From a checkpoint of a small transformer trained on Wikipedia.
Architecture: rotary positions, untied embeddings.
Training: a variant of Adam for these matrices, 867M tokens, 4553 steps.
Each number is 128 + 24 x the weight over its row's rms, rounded and kept within 0 to 255. Layers, rows and columns count from 0. Numbers have three digits each. The size before them is the row's rms in percent of the matrix's.

# layer 5 MLP up, 1024x384, rms 0.0337, rows 728-744, columns 256-383
088:136121131120135120137145131121102154162166143177082106123117129155111117131138191128091091093150125108172137165044128178160125148113137152112153108143111142074114149123106125125137129121193106115134120136115123135142098134118115114133117126093157148134089105137137150149139116107132142157093158086136109144131118118147133089113112125088132154082098151132176139126120098120186125097091
107:144140151103150161158046123107114079121064115131130126156172142139110129104117116103137126110136106124106130117157097078113089130130139101151153090113116095128139155135139140091171094121136127115088165146146154140107145072120111133116134163100110085161104126144147090130136107139171092126149123097132156096122150143112124151156136125137132121127122116123115169152144136134141141108114
114:176138108136135136160110115156140134156130166159144140099111078131121132153112078207115094104142106124111116097153162116148099127120125123088168146126191160133182127134136161144061142118105091108102121110143164140168141201120120107140107145136110119127142117147157138128118124128124137133127099153153154110174139194115166124105114146115140138124105099124122120084169191162082106135104
118:115099098177092125113137152117151136107075080116114127106133194107164103119079119132112148127112113136147155117090103121105098129172099137090154104138118131150075113103107120119124141110108130101102112149123126106124195121105165148120136144095141109178097139139152104055144082120097100124114110147133106097128135121108146089180145145147141145111111175104114112112110119121096172128167
096:139158128132087124145105140121189109085108102093113079126117117115096156153163117120103169121130148172125173085097148157086150092165095101114135135129136130084124138123134123157117153119110141097128108172126143163106162125111148104107158124141114141123128115120091165096072129123120169140127107158150110098129112109089091135181156162120112132096180141116151123104126118109098128107118
103:116172135117119163103179140139157155127121137126128140099123122163138119141103147130181123106167107083097122121164107155117123160108139105103120145136114144129104122164140183148118128143154117126138161131107164143102188166181162116132105160187106169085124144161110079141097147107114106133125090148142143135103117154099102166162123171154113125133150092116155109087127127150116107115147
099:166101122141103109144118164135152127124097123112128156093115097111127151147133134153162123140115143138164135153161155132109095136112134129157150165124109140156162091103101158119115099118114112149119082172109184150140163109143137138116122114112111121110140078149165124117104141137137172100121144149153104176125145130146151133179095162096154085154112139132153085102061120080157114198160
089:087091113152132115128132138102133102105103133135148122160164130115115133121152162126119140189112151180081086097116108118108148147107120104126112119101133154136088104109131105098135127114111142128155117145119129124126161121134179140108116152100106107150116116136131147080118164170154175095115112136104109135117136129103114125111196130122123119121146109184104151168136147108109128154143
102:082102120102152114109100100127126121124158107139117133141137139133142148080183107129133127124061121112148122155121124128108110136108125093123137134107160149126103095092131126121132114116190118163101134098116153088109131142161125132142147138131141119161094114140124163128069124120116102090152141158140128128131125106120112143157098115105121160088113192108177147144132142095176130115088
140:120174116148146118100145141145090130161131183070098154119101127120150152165127163177147165102124128110122162117151107143110137154122135126166089163125156108107131118103151170143105128158127098132171120135144132168104118110128121091113122109110103145142143099129149113157100131083082156150137127094170113142092110132125128115131095120127150131118078103120160137110135123098129191148110
093:127107141157090105128092126158152139150162127084145111133084147121138130101135108113100128084115148138149122112119139138105115119152139182138171133120114107134115101127069126116136117138128145098127104110108157164106125124172137160096110136063125165136169105177094118134095091096160123111139135106108116130114108161149143092140132128121119128122202138084096118084110123127144124055133
097:137116121130104115103083145111132123132131081130109088149135080164148084141052153115136125151134126065126139124115066167135148141119121115102148150145106130171095137128128116104148141097123144123162121118157132126153140146100146130116156142154142104124122134153112135083128079136121115118136121134099083176101093130140136119142147139115143192123165121123105142154119140128118114083153
107:127152129110130106160139091100125145112119139147096164120061118110110140119105126138067123130112130152146144135137177110119157108124130167156102136117158137137131158129116090122138110132150128132157081177083175132148124165130082121154125172111134096168142120104117134156097152137212140154122117141111111127108118099089140145119125124100170170116110124108153117124130150164138184142098
083:098104101134096147103113184089136153169157169127156148071133146143107108130130118144115163125133147156131143147174101123115103128138103155118136152139126161117118120067089085126111149124168154086113164143137123133100162112114113178138147121114123155127168089064120156101127118126129131141105124090159151116140120138112118131118119147139144138129137150136129116129184148125143090149122
094:095142064082161150097147091125123096096133119154113096128121094136107114151146123134114135115123108106124106097146164139129092105112180135118094087095127066125120095123119133146134155109147114096128150108116140118090151104129096054120152125141153144176127122097135177117127095136097098100123108130136114116102128152128127140140172119116143153139103141112110119118145134119134149172174
106:130110085131113106094142146140105116134130122156166114132147108117131126177152117117158145126122141176135151132130119158153122092109109119109149147139115139174135095161114113185133096109155125123114123150137143095120118101100114172092122102181132124128120182075169161093106138127147157122108142119119136147103112125151108144163137177125137164124100112145160114135147134131110080111122
099:137137176139102135133125099129107146121151170170154134132120116115097185133128117140135120134097087103160122110130152117153160143144150148149141152139151127125155124120085124126133090121127114127154095147164170141131154117136135109115087088104152151099118150132097147132090156140141166125132119113129134121144144153131142155172114157075149081156091111138173122121123135115141113176125
# layer 5 MLP down (transposed), 1024x384, rms 0.0415, rows 728-744, columns 256-383
097:128135098125111139115145111120134119146089120120145098101078143119134120118121134119131159145090126086087128102163159122102119093171133115172116145157152109149143099116133140115132103144060130149127102122126129136063174117073144146109134120119085106153156123124092148135090171093142105113146099151136158138108114135111129143139134133169095101165128135131101139124121101137081134121157
121:143132107114073135106120107149146143123118104169105111124142150107117122185105155190141121156111143117109130185077091171135112141091099106096123100110118147123091120143122136109114107077125116085115141108125141108162111140132130087081105154140132140111153147128153139101086149122159117112114151134152098161086154096093128124124108140082153109121152151120088148129114114147143108131145
101:117096103126167148092126150111134168113123131158147095162137160145144148094134118098119113121096137076104089132147164135160182131151085169161129156136148133135205110082114088129146143072163122193122153114108117112123134137134122144097139146158128127150111116178078130143115177117136126145085159142097119135160089111142104119140125131115152130098131131144152130135161148132125155115129
114:106099149111090136132142142107113138098118158084152153111124121118128193127102106115112119163124085136144112110144131101156099065123148128126091128146141119119093107141135184155125135087127116116136093146152149130070139145128136151117149138144098152108104153159159107100138107115115144139109148143122181132080127174136147108093126146095134136103124139129136132116138119114134161082146
096:156159147103143084109162114099099103114103159133120126134098099155154103099138149115097123165143175090073162136086115101134102082124155088165088135148119090140134098121154127147132091104111118095133108137134152126167095079113086092107105119157141134166142085123114119149139125090143110116119135139116116101150137095131119121122116143113151136121119133144099111164135127097129094138122
108:118142125151147119089111070161121137139107131139112074149127158128156143085129136134147161172124105122132159098110114145101147154137019146145100120068102087135130105135140146114114119083139113117131142123112124159137097102161097096117079132118122114154122131120176130161133170148113181115145150139143139112169117097116159115136097131126128116126099147141165119109130134128139124124136
100:140176126144136110112144123119095148113123177121121126136115133147167093125109101109101104104141132083124128108169091166160127124144113142124137144125137158169142127105138094189092161139118179130158115095118127156131125123119167117143108146071135145121114127109122078125099121094082149148141140155151089093125112094146140113089128062140099148116119112136103118162151147135122148106130
093:127161122090118093116114130166112150137122107116095146102102125142144149132131107127144093091156144085116161170134129099146119118163173126121115138129117125109134142148154144159125147115142163137094123144113113141135090113134121123139147117170111159110133162136098098134139114098118131126103151132100176151142128135134132142103086119113155119123076142144194114108120148117141123099139
103:135087140148121137121130139124128138117096150105092140116116137130147104198121144113128131087119125151132119146140139123082089112146115122094157105107079132142153140116113112096091171150078139103073136107188108114137119157088118160142081146135176107109124106092180144096116062128072107101122101096139095146114138165090138114132129133159163122180147122097134113098138156131107127117120
068:125124138136114123082136141132109112132131112117135197128115136113126141107121140133145143142137124122093143105113132146123121136125110136163080122080149119129107094133112132111130146134140128101117114117129107145106121128149130132097138130144114132129126122133130132156151116141131143100147140133133140128090118130137123103117124115118217147127140123091121134108133158126119121127143
099:208156110122117142126119141097143143096113147134167108135143161096138153138152158133131173150111110137159160087132136157106125148111095106093135127088154092104123173130141163148115177127142145133156106110128092150085138131140101138153125151127143160148188156102103184104156155129145105106119147130140152114113152109129112131137141085122150082142102144141173110103140138135108170116130
102:098105152134112121127131119140153105128103104154068109100130135160106125141110116132131129139092126120154083133116128156105091116104149105128112153139077145173116167122134150142152144113127114171103161079131111127071120111123132113165117145140128090156128147115137114068102083067127092135168139146115147117126110117136124105135094158133157163097118141129103169131119124121105140070082
111:104137165156093143135124080076125139099142098142148138095097090088105111134133154086135177141135168140124104105128141105118143117119174149129140125124106100150124126150137127131094137146131120136127131162114124100136107088106111144135150139126123091103177107096185155109108128158129119106078137168160177136119139123154133155119139128156141126102130145152102145099095126132095145119104
072:102144126154121153123093116132170096161105098147146097123146113181111144114128143147170101157138119105132100125084127073123104135173152138128149158104150132138139102137118115115129089122115096140101153166134126134103106104130147138136117158156113106119089146146124124146131124138164125154167138132137127126149163150142109147123140182117095134164103157103101134171107120116142118119122
103:118152129132085155122122157106139106139108138146177115087152121160144135126118113123166126127110107114160134152147075121144086145148147138130105138136100157102113130144134161153180126165181141155097100128144137124069097181114145148110074153154125092182140136133091119136149124117181149169140133118130143165161159129082118128109103153153176105152129173132133177142135133114130127117116
101:142144145128165120095141124144172118134119157146134141174144151127135174126153187177110127086152148149141129106117094086092151100173132129099103153122105103115138148155127114110108132111102149141132170133127169161152134140156123133146134159129111143131095098137128126145123100145111110138117120093132110102103132096132141131137155087127098150143112134108153083092150122150138171115166
094:121155114104137161146160141136162088084106122172137126105144085126087166192154084158111124142151127130177130155126151108147121152124111162090154127117139110105148138127107138079101114128124136135141058147102074113157102104132153121087108154150167127074125148122114118150139141098162207091109128145149128117136135136101088112139137154157118122094088111111069138114128092132157156145116
# layer 5 MLP gate, 1024x384, rms 0.034, rows 729-745, columns 256-383
122:147157135128102090126138155109107126137129145124116119101122141094107104168103164155108138163118134120127142210135111088143102116141166131117130097124121146134122137150144177108105146117102118109150122112128144129079096126124159177102137151179134131089148088132128119111112124157101118150086126126091116145099186103105072129102135090151208115144182144085081134189106121122130136130133
123:083134163147153103121136150143145113126117108110062131129142139135135096137119174109139123129129161126171152116096160134090110115127102141098124096137066118147105140108151153107135149056139129103112133139094078102128128157154100116133113114112114086134136127115115124133118149136146105164111182120127118081171113079147113138127138085118126076172123096137157130137160073106104119085128
110:103090069108131115119154159150191149156137122116106150122159140078116127141142119114130160121096121144126141135140144095126079119110134157131103091116112147136147152106122084134105118114141145123085152179104134094109114177136108191115120098097041132147159157132145093121125168157133127164142152106113134092125169081115142117069119160113145138156122134177124121103154132130133105133137
092:145132194145105116133173085078147122136116107113122116150107106105098106168133135107108158103159131121141152147087122133162120128118123124153164133126110111144130133155121145151183131106145085099136151156140183133131158116112101091154133121150176098128102105128140145083115103124151096119131104141123083089152126120147102114155106171087142151103097108135124108166134147121150122151155
108:161136133111106150150111188122116108177118136129136153131142129134117167107147140100125098069109143163093133141127120112168122124149135075132121141158113130126090113136099138140134128170099144130125088145136154125137146112083128170155119134123114090142124138112105128124156103140135145155103155135059114110095141130129095166160140155109122125134128104113116158129116106119126108133142
096:117102140060146118146140108139145088138118121131103120120162126120084139125159113151097154151149084122131158129116145133134086125107132111159103129132119110098088137143131147100145125138145101127133143157128113080068152164117110116128110135143093072155109168110148130156160180140177113102167125102136178130176179131079111073152127116157114124117114106110132152140148115160160142133150
098:164097103121110117146152116128118117113069127152125134150138070154111126120078120146120130135144112111093119164116163112122124159154123158134142120130159133134109127098113119114146149127164134157134119173128131124119130128131117120153080140103079142142116159137101112143195114153140146088127101095114142158132152138120134128113156147181115098141157136146101175100124136113121112143112
109:118116161095151123138109152166128107105160119139148070120159172126104143116103064137164115133133125158167133100152127124131120128180146133138156123126105121116170101159117127092141118116087157104128107080093139155165195152136103120154132128161110150103143162156186135126099142139145124153133114126139127129137095156079098132123133169127122097127105126117152104144137117124135130111129
126:158082098136113125129114145121160130131140106138149106105134119141075138101112105065105108156117149171141130151133134059137106102127128103114176063149101169122138174110085101126120128128132153169139112127102123065119150127142121182140123161118104152127145112117142168094177119154155087127101128134049153099144157117126129140155155153136095134125166130149138100134104150117127108137109
096:102142142107113100086102150127095182152088111091067134084157176110100120085179116129108105134089149101086113135139157079151105110129143076142124077160153154155141101097112116156093143094134090144091164124131139150139131134125139125142093144141118117164094093131136133115180086150184159099126145169112161124120100095109146103122174156107128101124120109134144164103141160157144144123116
088:109139112105103081130118129162192119146105137104136133103145199101127162126147110108122148130094118149152112112113112107091088089121138100123094100087105122150158125093094081118124133139143100138088181169100155134084121118138129151148112143131065103132114121119114152111117164113107123126166123132143136099136121097135106085143114144178150123135125129153121109141158076169103125094097
106:150083157170094114079124104106177133117141148136086118120133167096121185124093157138121134122094134181135124139180105121105126103101124121154112127128155164137098130115160132184110118103128162159096140138155135150080139113100150143151133082117144162145173142128107119099108142109131124118129110147117172160156125134136174176086090151137130163146117167154110127109115086153117121154136
082:150125160084129159125145105117111119108124068128118088192129138158126136160154141115124131148131108086079109099110167122137152121137120160136153134140108133129149166165120170147169113105080089156131130107133155138120143112144140111147114136131163120111123186181153132124129107136153128133152125182129118126134118118102112157141186135099118147158148143137125112173070185145123125116127
096:133153136111112103126137139112134146151130150083087120172165150115129103158124115147098109089123108119111146121123169142085081107113117125104122122109162099139138082138146128145149137126156138133093199126116163101118081131203121122139152093055115124124119126128092112102093144129151096120116144152110164104118101146134131125120102128087127115146102154098150085145147102101168109140140
105:111069097138138125069123135093133138141154102179105155111144155136096116161079152104124122147083116147138172194142135097135070127117138082130144124134120105129129113112108105126082083077162133134110083141125118101089193170105079154123133111109144138168127128100146128119158167187084159171124150139109142127090155127163079102156149126120147133148126171108153149143148093144099098130167
082:121133172203104101115122113130138154118147101135133152158136170102138133113130171111097105142066109109114110114113087123121138099152136124114092131113111129150134119124144095123127118139149122145140150136170157151108171132110109116144115088143112137154159106154117173085117143123135128164139106129106126174098136120129184152123115138098184106148157141129171106142131112104073139145138
079:181083111188081155087143142168141122140134092116140117105124120144132137124094160120106155119106167179152144141080154124153124112126141137108168108116118142106157144080094100174129122069117113144123117140113108138137118099114116111077135168155131124123131102109126121118144088142154179107120166125118135149141148115129172126131156139137131174155114141140129150107108121110143120142112